config = dict(
    n_layer=14,
    d_model=512,
    n_head=8,
    n_kv_head=8,
    head_dim=64,
    d_mlp=2048,
    vocab_size=32768,
    activation='tanh_gelu',
    norm='layernorm',
    norm_place='pre',
    norm_eps=1e-05,
    positions='learned',
    qk_norm=False,
    attn_scale=0.125,
    bias='all',
    tie_embeddings=True,
    parallel_block=False,
    init='normal',
    init_std_qkv=0.0249,
    init_std_o=0.0047,
    init_std_up=0.0249,
    init_std_down=0.0047,
    init_out_by_depth=True,
    optimizer='muon_variant',
    lr=0.00158,
    lr_mult_o=1.27,
    beta1=0.95,
    lr_head=0.0089,
    grad_clip=0.5,
    warmup_steps=200,
    schedule='wsd',
    decay_fraction=0.904,
    decay_shape='sqrt',
    final_lr_fraction=0.1,
    batch_tokens=131072,
    seq_len=1024,
    doc_mask=False,
    train_tokens=785600000,
    steps=5994,
    dataset='wikipedia_en',
)
Each number is 128 + 32 x the weight over its row's rms, rounded and kept within 0 to 255. Layers, rows and columns count from 0. Numbers have three digits each. The size before them is the row's rms in percent of the matrix's.

# layer 3 MLP up, 2048x512, rms 0.0719, rows 916-966, columns 128-255
097:113129121149095144120110140104161111157155142124106135149146110157163143108148144084088138132165038092134122162128166146101114087107130075092085130136116107152159155158126113098092157139116163171198181141113158124098069132161138087083077184134142106128118126175110115218124136151217104117143204150128148107104139107116148144131172086187153185129129101158162099120124091110150105149154
106:155153086112110148125072117124106196139069125090103146083167078169172107131158136161208139141158154105165138102098113136079139116162156129114149126135134102159183136087153123112079122156119088106137180087184152108089144108185156118192087057120156126092048127105093107125113097130133134126130133109123108111178115119123177078103106127056096116141180129179094231143128122111103118099148
094:112154094067151171128087085117162204104126151143127110197173149152129116200107154103130084136093082115110089110136104149119120134148141188171151132167130167078096158127098106155196129122147119173097138101156140151145100130139124094162196136139127174139161096081153092106157144093143143126129087097105123125140088154164086111139120094140090053149172103129148152138106075136122071117170
102:088193167133093164130136114147134104124148170128192087129119186133106132113096100170111125089178135160103101132091165132089115133146157164119092090153139149174123119075106112149167093144050124116089097150108114147141158081150108178087150068188139099154105128141094151100161129097137087098145117113157158175107125115119146215183145054103094159083141125118123117126171081095120141106205
095:183122146113153087125097145110135108125136132134098081069121150157124079167162177162139069111136169133138172155083153057116097126085144130116138128128106100137127098155142107173122118144118163113101113112158147107066153119140120133106190142090143110115151114037170123152078098166053180088098172146176145076183090159169079128102155113140147142113139123081060144132067127112091135110153
095:143109079131191175141080168166101114149152106161147173097125114143142111168124101105125078104127145112137133128132069061167119135215154148147145141102130128140075151075131123098105146133116072120120093101162113182140112126097115129152111141098125179117040090105093074116109134167067141180183084109169130100119117153152114163106172117158076124113127140128144120111178078140119095126141
099:171114160138132198136156129081137138153062085155141091143075136091135124140159149178173139106102121068074121160104102131166115113128125107155119105127152099146058097091112180071170117160139099064111125121130092153125130127121067148150138190106138162064158160100101154111069179141082145131099169137120106154125151112167159211106137149112128138084118152158075137093103120173143110164179
099:083125193184135088147194094139135096117082156173147118146148114127087104135159110180159102099166145112085088107129121094145097126153113158134165102147126181113171158158107059109143144139190115160110132182133123123080100146093167101130125126106076152136157114146156168117090131093171168120107109113134149117133179124122141122116151155128105124160124092094135104173156146146167104131144
096:170079089154124111114141092132162063109079085180121139131102123105166085070144110141091109112117165136107166122081094085215135138085194129112146165203138182101113116155070170142142119146148160143146157120134156120091151153192174093118169156103113090173110092207126149145166089108078074118183119161135131130113104122142188163098131122063162112113171139143148190181123163124188159150168
092:084071133114122096035084082093148143162147066122218159158131086114111149213095132172110095150145102131091084115140091101109144099126080134121085097124162118128081110103164140137129118150141189144100157121133134106154185133195113132165079135153037131129076076111155082073138123122126160092176130125047094130125162208132152137128185150178130090107190137087139098144096134178124148197137
100:148142112123110108110170178155132139117103126162121148180144134125134121216147168110127084090110160115091044146167144133125094073087094184138125083156099096154078103165071159160147147096074060133079108147127082120119151098129124119106112154104128089130171199124177167104107125143146161095161096142169141118167138088126079161175122115132105106140157160088136116168148075188162101122117
109:099073161147124145131197150074116098089135133187117134125138110095147101207126133123139089129098162108113109109141118099134164142132129134083122076193190113110201055142145098192099109133133118140086097125145113125193075077092175146132181142127131129165073083125102165126118108124152137150106109097135129101126107120211093153076148186071185111143124197180107163153105158104155111043154
102:142134126148147087125134153114118068155123104118158124135174132134146107109112108107173105093115156167048112127114132122109160094134153117219158139129154135183172123101081170097096078124143104120146122152190096114102149131114112137102148125138125184088141103122115095087138183174163114079118148187119119093112095087191182097136176126147120154082115160142176107063169119130135155166093
104:183148145131081102151136115185092133123069038158168129105110134128139131110135165120102139115145147172116150141136124117121105126094151156163188158140115135078182188134139104144119139129142130106109120118168082124199090155130157127139122174110094103117069114079048156099080125094171132126135109087134143109094149128161051176072169145155208119097110131127114104142141082142134080084107
097:164154099098185080099194106085137134133127169115196082097114074086068093158155151135177182113168109119115162068102144124171146082150082070127073132085180178091113183212095187147096105101197148181101136098096060134170145155123054104169126125117130134146140126178171173168163106154164104127138132114096124129098134167154173102166158167089164138128080162190125153080142121119128169112132
103:097152137057130094209116110064161133148127104135124092131093172145148128169172182151137131130132123119123144132059108049116081159174138153096113097169156137135157097075083110144152160138126150153111162110092147129144143096137073166146130121102157128153067149169105118155131159116183122094061197169126166198179107113126122118091108120147108096121089143117122167161137067098067140128123
105:098056118084099135137060152147101137164177160136072128178143137132154080181097151149082134197118113149106146028059187147059144111134047096195129131177123155135141101149158084137084080086079104159143104091140118130090095115105127097124122074138120125140115177080137178155095124112143094145131134122155168106163101146044140142120093160100119175196108134146171140056120119136153082103118
094:165120117161103145141134131067122172101155120152094160121138068118085142107177062181105066165180149096126132125121086096115111109100147118114167106133155130111100085125116113170146135104123151150104160191145149103135091155081174066152161140152079160113107151161156197144170123102115120167143121096104109112131144104109091123188167124142134101134172093133173128190120112119109098134088
095:104125178190063177149106155148158172106103115156121121165144151131133123128135142135102102149183132201123104141124128097083172124120137123113075127147110101156167173136146093110074118110123116177115142063140152144117146114161099189138180129149099098110135150110069166045095141111140142091091124139116078183117089166192090133204160092147092128187158081144145084134114186177114202143114
092:107127148125167080154139145088111147150134143141162133126091114168058166173130096122148117124136130158185088090166075118143130097101156086089149105164119131105133117107185104094125041118146115180164070091174051109186106111157056120190161118084139152132147133122170120183108086114102151109161153139124065132148083182085055142142133131136159120110164108096146127157087124140143158163137
098:139103075114118114151151138168131165061127110119153135129142139105127121162121181106163040185122133128132158111108121100096108116154114115101112100144110115142163122120139082169090201160067196122037131109139200099145128145124185123112154132151134136153114160148105146166138151142157100174116148115132103123138153193135158155106096120158118104132115157162153083101109115105113125115105
105:162124120123180143102102133088131149118131103166087141123098185140158191176131097188063105171135175145156092114148145098111134190150113122136201175147100112194131101105028127164143130115137123090078108069158074080110126055158108128174079122152111070073113132122156165091127183125127171133123102116106130131087148147119134101097133124141171131165122070179144125147132107192112066048088
109:130133221082152138117133164120111081155131105170114122169076098161155140117204124113086097110124180104129166093147079116079138152103140146113082100110166054128058163164129166134134132087147161087180143104126145138133124117137154181171119142124151105147198140080095109141097187093205122162091155135149192114116165155116101063080171129092135146131099138104124125152162096114145069093109
101:199142112112132157121113112100111160155100132175088094034156131062074099176076102155136087162166093104151091097130124067084118156104138087142153158119144120188141123104138177152141111144149107215106124168134129084133195139131142148105049142163123116139095153172064154118126108156126073133108103130121156121166149161177168168131142155131137126158110135129086046110146129172161138101114
100:150137047166187153121159135123151091135115142173113122151133117123125090126084173125104124064091144163161116150152084123122190111124144108188112125174109124153168084160096115082145170154094110098103178185111148108128125156112084102081107132171106123150107136191154145153078157100160154137110145091132097080122140158124217115136128110133108159167051108099159109135106107105147125111103
096:126126118088154162140104109087065174150143145084105126110089197133141133133148112190077128070141084113130117152101166076095108183136143135136142160158204146068123178181195134095145112106151112153139130155104109107186135115186155119113177082117118086166130143151141177122202125097095140126127110188115157136083134116124167113147094166066142109167133120155191194098132167090141102171126
119:152128136116158121147232124122130135164106089073156136059115121155099116131117093126097174119083087159165060169134120128169119139120201122119155147125185140095137088228130115064134091099137161155107068089110149181063107111041115124185145124145080115112123140096116117167121156105153115145119166141163139116106149129159134104145125162140135140191090140160106131173126148073176179086083
098:118115157109122131151070094151087121150058173105126092136076152118085167103074108153112111102123100091180131054154119130107173093114162142154132138167148117184133130129166143093134074163101229155140093163130137163152169127129122165079142142131178132133080156120077132115078138110157144115119167110160165198095154162123169143168185160168078090139101122188172050113127131106134110110152
098:103155095100146133197137107070155137146140158143087154093128090132130163120171159121112098166109167145116165156160165065171080089135132156213145129179171134122151097111131145120151087074151151072192132157139139139170072132124144118083131119115110106089084169130123129095154125101136120126175125084101074147086124085087169140140151088128102073201136101137132135162060119116113126065163
098:155141108177097171095136118166140176150115108090147065145105111177136122084206120151143086156165160143109118104116065159091151084171165120150158164126116149163169119073067181167104095121114109096150158118079164158122159099113150118135172088212139124104020121142108142191138133121107148114137101179081108101148084160113148098136099115079171076141113107139166149116077104178114151174148
101:112100127151201075152102112147173122134150134148144142142107189190118109084140111108128147120142107113072139072105114123172087094117086074172119117133098173124091152142209118075183078082146087132130109163176146094105133168095112132118146101169112142111074122092150185141103159123105134102086075100160192137128159196113102116130173135111112120069138119098071121123153175137075161116125
094:132160094100166076137116054118102088192061181098173132151172131189087177167134140073135148205098115113129168112083128144122139087132126123118153160166109169068131140103178150145177089086095155135106091156099136165138159130131114122133130142120093120180166118123062150120102146146160047108205184097197180104113024160114128079129131099135179155067097162160072108102140121179092139162153
090:122165086152147087129103125041117149084135171103107107174114150087162116108120080155118099159175150089098127139116137127148076131136086137102109154149110166131070104183133171124148109122130123158130174158069162140134151102114140172211128173154145184077165174155113085155116111096123159134135123153124106127105056098131166154123125063047125185157132126177117166161117150141164128183128
101:150102095121091165096053145132111119148137154124130127097188185166169096105212117140163123125167083112122125102101138132121071128153157141110084106128168150094111155169145144134102052088112130192119115087119124111108132169137113093117083088137172164151184125144130135113174175059077078096154107178117123159125085132118127127144091110159148140088052182155121128109096071120132152128120
092:098108099106113102148150094116181082148178164119128202117176087058100086149156133099118103152128078112190114110141162123102160088126108119139100181154128082126076150121156087163124072159093148166120128119128106133152093151196107134112188153078126094141144116192066110091092145124157122181148169158130183127117142109141098153149151110174092083187094144136114099067145124175166168139167
119:124115080160120094046175096083123102113123120157165120111161086161094114120137110126161153130149148105090072120141127117118144108110143126140149118121073090081134154090084117100152080080110121094086109118145153109144080162141080114066130148120136143110131106103101182141123133151086147164141090163117138173161120092128145151158166143073129087108147116151135136048134125141175145122120
105:147133044161121158116072147086115110100135136133121144089162096115182176164122189151140218130112152173141171130117168111041147116151111150156087123128114171154135071092155117138188115175105078131146135119142131079182117150100119130146112103083140229115127152098097201162114138062167111111114118143176124151107158154112131082060145119091080077133119154121110120092117159209151107136128
090:070054113182032151146105143169178119122098125157133123092117133139091216153116106153089135121111140158123129163077123148091124140142097123131110139138069042118095094150129144156120145102092097221103116123087135099135138138126128137147115122130103055135113149141111102088176131164138138123146167054123159143126163113136160148128106119049117150174080093157097106108138169160136102049118
099:129103121177102095110148075171108118141080114161138128132142108162125183135149134143196124087123144100116145159076079169180087154187126153144128094138118093099118084071109165131083108099119121102077167121100137079158156136113130126078110137118142110128114140080142090153110136143122135111161110118117125146199134151145174096149166174179084227164144134148107153039066124138108138108099
101:140114103125152109119101086140176126089162136179079168099172118113127075145178125100101151144113178119121115072179132126132141133168111134089135097169140178097124142091080123082115089148095048152068146176104130075137113088089063112130138058077090162123178114142113142176102145137159150144135141158209146119171162107154159143117074092167100143117107150145161142081140151115114085188153
114:117171099143135161106142134107080148148113156116160129104138107067150105118150153125209158151079118097142115122112087188134120130177099098128093099102155148166092117165155126194129135090101130181120155098105130131147109149176130149107133138110152136123125154127130135125085066189142120082149142116073197117085084139120133144154087121081169118117135102127117162123101034106113160126126
094:197159177135131091115141156146095182099163217105148146101129099069168091187120099142122159134116133077154144123110062099099116113089155160146116152129118124087196138148117137120144107084146167169188088068147098073160146153078099125152164159150126149145099097159115203178124114140093140078102184094113165135106152170147144176095129159138046166125086127150074125081137123105058121099164
103:075097136130151129155155116103165147170133111138133167137119071125140099113177128119087136073142151173100126135098099140141092092204102098101150127132053206107128104117144144130117098136108126083136120115169109044109127093069121134205131062185212129130047107173141137112159088088129168207101091074109125144080120099131079139102123088145166065167151123096109162117123096136151175097153
098:063099121181136123157095175148146113136079123105145124151108181092103211103072112162126105070139124111146132098101143165129084125151082149137146159141131080153161151110085179177136139120123120077163094170097119105126126149122149123135089174163126158122140104093186133116150103116074092118133072136142091140150112102074136145146092109076149149129149090134083144104108116133118126165119
095:135089149071069125145082118158178132088128111191080133161164199126121068110123108149151182170089184089124122161104102160111106066134129122181130132110113125152122125117121181190141169158133116095055125086082085090082151070102112140107132177115159145123094170170125109152098117105174148104166104084109122072104138177142127176137139174067157086124138141135145091160175127131154110064101
095:178127180181075144126108102112129148122123166065139166139179165101120156125094176147149154102140138105137123125151086125110064166130141098148188176153039163137084156142062090138198063121101194148089189161157168161094093132119129133152080044144155119096118092132138172146130099122115161137179126140102146159131053146145151144136153175128118149140112118128130146129127141104130136084152
091:148107087169162141154144155118143155143170130070113114129131128158124216080125108138150130094184121104064075109156147119107116161159185132118145058147083127125114179132118145130120085178149162100153154150120058130127105130178095101090089100143149100161149090149060093118161136126090163176165144146160125102173119082123145130163103105104096104074128158143166139082186150076133105073169
109:117137144128161170148091049165151162192173087146103132186132073118088177120106132095108149091132142127105093143136079098123110144107168121109113092191150136115107133076154123112154123168087119086103093170148112122164110107089165108128127143124163124052124118144131102181180172116160173132152122126101153083145185119074126118157071079097090190154104137093171181181177144136131102109158
094:155139134117167080085101112097095096104170146121174121133146134171154175154111140096158095068152148071159153188100134087194129107149131159111148131095135107120151104140095191120143100184095128127149147068036145169170196164115128127116145066129112110133150073098173119112194111078132124142119156131115114110146133110135119101106141142082111097110068118111126118111083151122103107114148
096:112066098066164179145114112143160131147169132163172113120143133098087130152094144099139122062057165131100104144095132106105107126110124062062117161124052099113106109151136114081134124151124121116143124136078113110172182110153117074108149106154175082160131090176130114117066117147179105109128147072096168129141141159102129141089146185131145079082139155178087131184116112175077167105135
099:123102094126096112149153109136165183160136053132135142081130141155134048090160170113107110135130169133212093134087087139140102152117119163205120183123112125181103111100148130098144108126169132091097039121133086116205124132170120117124131077143101102144135119111130164101117096124068093146081164076154134153132093101148142116087148120089186085117190079159077116150128118113093130100130